config = dict(
    num_hidden_layers=16,
    hidden_size=96,
    num_attention_heads=6,
    num_key_value_heads=6,
    head_dim=32,
    intermediate_size=256,
    vocab_size=548,
    hidden_act='swiglu',
    norm='rmsnorm',
    norm_place='pre',
    norm_eps=1e-05,
    positions='rope',
    rope_theta=1020.0,
    rope_fraction=0.5,
    qk_norm=True,
    attn_scale=0.297,
    bias='none',
    tie_word_embeddings=False,
    parallel_block=False,
    extras=['local attention windows', 'gated attention', 'exclusive self-attention', 'value residuals', 'hashed n-gram embeddings', 'a smear gate', 'learned residual scales', 'skips across layers', 'norms scaled by depth', 'capped logits'],
    init='normal',
    init_std_qkv=0.053,
    init_std_o=0.00662,
    init_std_up=0.053,
    init_std_down=0.00573,
    init_mimetic=0.5,
    optimizer='ademamix',
    learning_rate=0.00127,
    beta1=0.9,
    weight_decay=0.14,
    lr_head=0.0089,
    max_grad_norm=2.0,
    warmup_steps=238,
    schedule='wsd',
    decay_fraction=0.735,
    decay_shape='linear',
    final_lr_fraction=0.0,
    batch_tokens=[16384, 32768, 49152],
    max_seq_len=512,
    doc_mask=True,
    train_tokens=207800000,
    max_steps=6991,
    dataset='wikipedia_en',
)
Each number is 200 + 40 x the weight over its row's rms, rounded and kept within 0 to 999. Layers, rows and columns count from 0. The size before them is the row's rms in percent of the matrix's.

# layer 11 attention output (transposed), 192x96, rms 0.173, rows 102-127, columns 0-47
092,207,118,211,229,208,169,201,260,158,176,190,219,212,166,231,234,207,230,194,255,180,131,203,164,179,252,180,281,202,144,207,145,204,222,152,236,217,225,243,183,197,194,128,243,257,243,228,177
088,169,217,153,255,204,210,211,215,210,193,139,275,224,232,207,216,184,257,161,187,244,189,193,101,241,247,159,222,257,196,175,192,192,219,174,120,228,195,196,216,196,201,175,282,195,219,192,236
082,150,193,140,176,191,238,159,134,136,170,173,178,237,169,162,211,261,212,201,228,201,115,161,169,118,201,273,195,212,149,134,157,156,229,154,201,168,207,228,212,164,189,130,240,216,251,193,203
090,249,206,184,108,214,275,212,289,185,191,164,156,174,205,228,221,209,256,183,185,200,227,186,272,239,183,235,227,241,202,181,187,144,163,201,199,161,194,195,215,202,200,213,171,217,261,98,274
099,247,195,187,154,206,221,254,231,210,153,239,264,125,221,115,236,160,237,202,265,183,196,230,232,156,198,219,229,182,241,195,206,163,227,239,242,141,248,174,202,219,237,221,246,155,223,260,211
094,185,199,233,203,180,189,234,137,138,224,263,229,174,221,243,201,233,148,236,199,227,141,195,208,243,253,196,227,166,212,238,148,248,266,190,216,111,244,208,179,152,239,193,220,226,185,175,142
098,233,179,153,139,247,283,153,197,185,238,289,169,166,180,220,162,216,181,148,154,224,174,166,250,115,192,205,128,184,199,140,201,196,249,260,208,222,204,186,195,178,211,190,299,163,113,191,181
088,187,236,247,186,135,128,211,201,293,162,200,243,157,211,185,189,192,165,183,202,255,160,155,150,214,195,217,154,238,224,201,186,185,126,145,180,156,190,268,244,272,208,180,188,164,209,258,202
094,189,161,220,171,177,243,185,138,95,248,160,228,188,303,271,191,273,192,171,185,165,163,214,204,236,158,243,143,219,209,197,118,183,184,230,184,177,165,171,132,178,232,212,221,214,237,158,182
096,168,206,181,182,214,176,171,171,163,202,187,235,213,226,173,207,183,220,229,323,177,196,217,146,181,181,185,241,249,189,156,182,104,181,275,195,208,232,241,133,247,139,211,138,293,208,209,253
094,232,230,231,235,184,218,170,214,168,204,233,209,167,206,215,179,285,142,221,165,193,169,218,209,295,233,150,209,159,198,242,146,223,164,230,218,132,273,231,210,223,164,249,207,242,239,231,115
089,156,228,266,179,212,151,193,208,189,164,250,246,273,210,188,217,210,231,280,208,155,239,241,126,248,243,190,233,223,229,208,267,114,212,216,183,235,208,259,162,203,250,211,174,225,263,247,208
106,226,175,172,216,206,274,235,230,234,216,223,125,206,241,259,133,216,173,185,232,193,141,211,268,214,213,197,287,114,192,209,200,238,192,213,164,223,212,166,190,214,142,304,261,165,216,178,223
095,184,170,172,277,232,261,263,196,239,203,165,155,208,269,158,164,120,239,196,218,207,177,259,213,235,201,231,260,217,159,238,191,180,148,254,234,184,252,205,165,212,156,135,159,234,158,186,231
073,237,262,211,194,224,211,281,252,215,195,170,178,209,229,172,158,94,207,199,164,193,264,215,209,209,200,201,181,167,236,190,154,245,184,199,224,194,270,214,243,177,247,172,184,228,231,196,221
094,154,178,205,126,185,240,193,201,170,154,191,196,228,230,196,215,233,177,184,196,231,197,207,216,152,205,187,218,184,231,254,287,155,196,216,148,225,184,169,276,110,267,203,108,223,196,237,228
096,210,201,234,122,197,257,168,216,206,230,326,155,209,191,195,175,290,227,179,209,195,168,192,296,131,215,152,231,247,179,282,280,184,204,212,285,166,211,226,187,216,212,198,166,139,161,164,187
096,202,220,166,195,155,190,242,211,291,156,210,221,184,197,187,212,146,241,150,288,142,169,220,181,259,159,169,217,114,184,311,170,185,172,179,226,212,224,266,196,216,119,178,153,191,179,239,225
100,198,145,247,167,191,196,113,205,189,213,219,179,177,135,175,205,218,189,199,247,227,222,200,235,176,175,179,157,225,176,187,231,194,215,198,262,179,265,178,231,201,164,190,193,210,179,274,171
096,212,235,174,205,193,179,237,175,243,205,209,133,234,171,183,215,249,212,189,244,241,180,141,240,212,185,224,176,236,131,205,136,85,148,184,256,149,159,256,199,193,193,120,254,194,213,185,217
087,194,180,206,188,172,174,182,264,265,229,248,225,185,194,205,155,193,172,235,245,200,225,180,212,164,176,279,225,270,150,186,199,199,268,180,222,202,173,214,158,252,165,245,241,208,232,214,230
105,131,218,210,221,208,165,198,231,204,198,211,239,123,209,170,203,150,183,153,188,132,266,202,209,181,185,169,215,215,90,169,209,211,155,167,202,183,173,113,136,192,74,215,196,178,94,183,147
086,182,153,120,160,191,142,214,180,122,193,158,218,198,143,162,228,218,257,213,210,189,230,169,186,107,212,218,228,177,198,125,163,218,209,103,195,173,242,216,272,203,136,176,162,206,211,217,210
091,96,113,223,138,257,146,237,227,144,182,180,246,259,240,199,114,142,236,241,213,195,223,180,169,210,163,196,146,189,200,174,208,212,237,192,216,174,226,210,193,264,155,193,124,211,202,213,220
088,214,254,189,237,290,210,208,202,197,157,255,150,234,171,208,229,168,176,152,174,209,139,246,279,281,165,158,239,150,143,229,139,254,231,166,187,163,157,181,200,255,180,229,182,245,171,219,165
091,221,257,193,250,213,225,191,194,195,201,212,248,186,168,141,227,206,120,232,236,86,152,217,165,217,234,143,164,220,200,197,173,202,237,187,222,180,225,237,188,257,239,184,300,201,150,136,226
# layer 11 attention value, 192x96, rms 0.171, rows 103-127, columns 0-47
089,233,249,163,143,227,237,216,226,170,214,159,153,120,189,237,139,171,169,282,165,266,224,138,187,232,221,219,248,146,186,197,225,232,203,157,250,243,154,229,173,187,254,175,200,118,153,274,263
077,166,237,236,209,178,191,178,201,203,224,237,287,180,214,194,193,215,212,193,166,223,212,191,239,187,230,216,208,166,210,241,226,222,150,162,223,142,159,172,241,222,182,248,190,160,118,216,160
089,181,267,241,234,202,227,252,161,227,221,301,262,207,226,222,214,183,176,220,169,198,137,127,225,192,275,222,188,184,251,297,232,221,223,164,212,246,216,203,272,233,154,193,220,267,167,230,157
088,154,144,141,222,216,175,121,154,230,193,169,180,268,189,144,209,280,157,193,244,131,182,134,213,181,222,169,193,242,152,173,167,167,167,195,210,133,194,240,211,234,181,161,147,203,218,207,205
085,196,166,193,239,160,218,236,236,209,279,172,188,181,195,239,186,99,135,180,214,167,212,201,199,141,210,252,192,270,205,146,247,221,219,197,293,192,215,206,231,219,185,240,181,200,161,207,116
087,182,149,212,204,261,274,209,189,265,248,231,191,226,166,160,181,173,215,182,264,168,204,177,196,138,211,125,179,184,208,183,234,214,228,160,154,192,241,158,195,231,271,195,250,142,185,133,155
094,201,199,194,150,190,168,233,129,173,178,227,174,191,261,203,185,155,216,133,188,257,182,143,152,213,116,237,210,177,214,187,212,106,233,206,115,184,246,203,121,257,202,317,177,258,185,242,192
085,125,199,138,161,139,171,220,284,193,206,208,217,148,186,238,238,175,154,182,161,248,174,211,251,183,184,215,201,242,211,214,250,246,198,257,274,171,236,204,197,156,160,146,165,170,180,262,156
094,181,199,199,240,204,183,194,149,185,233,125,168,134,208,149,172,107,278,239,206,181,154,223,166,239,183,184,172,166,191,150,185,258,193,202,186,250,199,188,171,183,148,221,261,162,227,254,233
082,181,130,200,212,131,158,220,122,208,201,182,209,222,187,238,211,132,209,187,134,284,162,185,228,232,183,223,202,184,214,222,156,319,125,217,159,260,225,223,213,171,105,135,225,165,153,174,200
088,184,206,136,206,207,256,144,230,195,280,198,245,194,222,247,198,188,110,207,201,218,150,147,292,213,207,279,184,149,227,176,112,211,240,175,187,211,159,208,207,219,107,146,164,196,163,173,194
091,181,164,220,180,213,176,194,181,205,167,175,227,222,219,175,220,193,225,200,113,192,214,239,125,214,168,227,151,270,179,177,209,140,196,191,287,204,222,188,162,146,166,214,192,176,265,290,243
088,150,197,164,156,225,155,273,203,239,161,181,247,185,154,267,210,203,159,225,136,195,270,188,175,202,194,198,197,201,255,180,244,176,171,240,179,288,182,133,220,188,190,143,204,249,187,226,185
120,181,184,194,155,199,253,132,168,235,108,299,226,252,229,192,263,279,229,283,253,272,186,228,148,207,193,183,207,209,254,217,177,226,108,132,191,182,179,193,216,264,231,242,258,205,233,161,202
082,231,223,194,189,190,175,178,172,202,314,257,156,202,258,281,190,226,243,268,189,212,171,197,234,233,137,260,220,312,143,159,196,181,250,207,161,273,195,175,194,221,228,266,206,187,151,210,327
104,185,159,255,243,214,223,152,190,228,166,213,143,214,182,230,233,223,155,187,156,149,168,213,174,204,228,198,131,183,166,241,163,251,213,207,181,216,177,222,178,198,110,174,182,218,195,267,209
111,129,188,130,128,187,243,238,148,214,198,162,133,230,176,256,192,242,226,204,257,207,209,105,113,181,172,151,197,202,214,182,216,138,254,234,226,259,242,175,169,140,146,234,177,215,221,159,213
092,194,198,260,151,216,151,181,158,197,255,231,225,262,179,236,210,204,215,194,196,188,222,124,196,208,278,257,211,182,171,219,215,208,233,252,263,196,187,264,240,190,165,199,213,261,181,189,106
094,212,171,233,232,188,144,193,200,269,273,176,222,183,200,190,172,225,262,206,173,215,260,261,225,189,270,200,239,106,125,280,179,240,161,237,193,244,181,256,165,164,185,134,234,204,237,282,226
098,109,247,253,204,183,222,178,185,289,187,215,190,166,226,201,223,195,204,165,121,202,126,166,199,188,232,185,212,135,177,245,169,141,226,208,223,163,204,190,229,133,131,128,185,153,153,192,187
092,239,158,143,231,179,200,249,138,174,163,179,129,164,161,189,184,165,210,253,191,105,156,136,168,180,271,176,187,223,186,249,228,251,152,227,242,160,160,235,280,201,189,159,259,194,195,177,139
079,144,247,288,178,181,168,131,213,168,197,211,245,226,151,213,202,274,207,147,279,245,168,215,199,183,213,229,195,219,232,283,207,197,141,136,149,209,175,130,172,163,212,187,225,124,205,143,207
097,214,210,209,213,154,142,182,128,231,177,220,200,150,186,210,234,211,168,222,249,160,219,199,154,159,120,130,185,256,218,153,263,201,244,183,221,189,188,205,266,211,168,249,198,311,267,156,211
075,181,179,228,222,283,188,231,246,261,196,191,170,213,228,179,159,166,193,229,122,168,201,190,171,201,236,259,151,129,230,197,242,223,218,281,202,251,226,221,161,149,207,215,148,214,148,201,233
099,179,206,210,215,236,254,217,253,281,128,218,180,276,221,222,208,229,174,209,318,168,212,274,162,175,204,193,205,199,129,242,229,297,213,192,234,172,169,203,243,283,222,200,228,165,174,215,163
# layer 11 attention query, 192x96, rms 0.197, rows 128-136, columns 0-47
099,182,186,244,212,172,225,138,182,175,165,272,251,232,127,176,299,228,140,191,215,235,173,175,251,193,183,191,184,190,254,184,177,302,150,206,218,214,195,120,166,219,193,200,263,185,171,184,221
107,198,136,175,185,124,192,224,176,181,206,321,206,229,180,174,252,260,223,295,192,168,206,180,211,201,170,207,114,217,217,241,282,247,173,221,231,177,221,141,144,175,129,189,171,199,224,216,186
081,214,206,214,230,231,255,176,198,199,190,268,134,246,259,177,152,210,268,150,193,190,191,197,193,162,150,139,163,233,275,196,188,298,200,169,242,169,209,233,245,165,237,258,181,218,180,211,228
074,129,277,257,179,152,237,231,231,176,150,211,168,175,211,262,228,282,213,222,216,137,229,207,208,174,200,219,168,212,191,195,244,205,215,165,212,149,279,259,170,114,256,202,150,166,174,154,185
098,281,232,156,212,285,195,119,232,172,151,148,185,199,214,158,177,226,191,191,168,192,254,230,239,154,190,201,272,285,241,235,173,206,214,209,188,165,233,217,302,152,219,218,216,202,159,183,179
108,244,221,136,184,245,189,182,241,245,137,210,205,155,242,240,197,231,168,213,186,256,233,265,226,120,237,187,273,233,206,213,240,262,186,175,207,222,245,232,271,171,252,244,170,235,177,136,177
088,207,220,229,110,232,142,208,210,197,207,158,190,180,226,137,128,146,223,188,208,209,205,205,280,212,181,156,190,197,231,176,254,193,178,184,139,186,130,196,230,266,165,227,237,263,200,116,197
108,150,197,180,264,255,196,266,196,223,226,191,213,203,229,189,188,175,282,118,307,199,226,157,218,197,141,225,163,167,148,155,219,206,235,222,129,194,224,174,159,220,188,167,174,212,219,197,169
092,175,201,215,188,252,194,151,184,215,163,186,242,164,169,204,148,150,233,121,210,226,155,181,226,162,268,161,254,183,185,120,180,138,171,140,205,216,185,250,266,205,250,245,242,150,119,185,176
# layer 11 attention key, 192x96, rms 0.192, rows 128-135, columns 0-47
103,180,215,313,179,158,132,237,171,120,195,258,183,226,130,177,251,218,188,230,253,226,183,182,240,195,203,134,174,192,271,179,226,222,131,194,211,167,208,175,165,246,178,186,260,136,269,201,189
115,167,192,215,184,158,170,241,154,168,208,245,230,249,143,165,288,214,230,261,183,213,280,159,240,224,213,172,154,195,233,206,226,192,136,204,200,244,193,160,150,212,164,204,281,190,214,216,175
082,246,226,166,227,252,260,189,170,224,235,203,205,196,240,216,169,224,239,123,220,195,201,215,173,171,196,202,207,247,220,203,196,291,245,160,204,175,234,283,240,145,210,189,143,152,136,210,213
091,235,249,137,212,178,226,188,195,254,219,175,178,172,269,259,189,259,262,198,171,157,245,286,246,160,166,249,217,220,177,185,181,229,177,253,275,118,259,271,212,155,225,183,189,184,123,152,238
098,254,217,220,171,260,236,192,189,237,185,143,199,189,232,168,213,236,178,164,136,201,195,197,133,157,173,162,247,241,247,221,190,168,178,208,211,172,219,216,173,165,191,112,144,166,210,147,189
131,240,275,161,235,226,244,154,213,238,141,196,170,173,214,226,209,262,185,190,227,161,269,262,162,158,177,172,283,224,249,196,172,236,233,205,191,245,261,239,269,97,227,176,184,204,158,170,214
091,256,226,174,208,174,230,105,215,242,194,245,179,214,239,150,188,214,234,216,195,201,218,216,218,177,126,142,206,189,209,169,306,235,211,235,153,200,189,277,262,215,217,260,187,258,162,141,243
107,190,174,247,187,230,209,244,226,160,233,177,202,205,176,179,205,189,238,185,294,223,203,188,226,205,230,224,166,159,195,199,210,247,233,145,145,222,278,250,195,244,204,178,147,158,290,192,103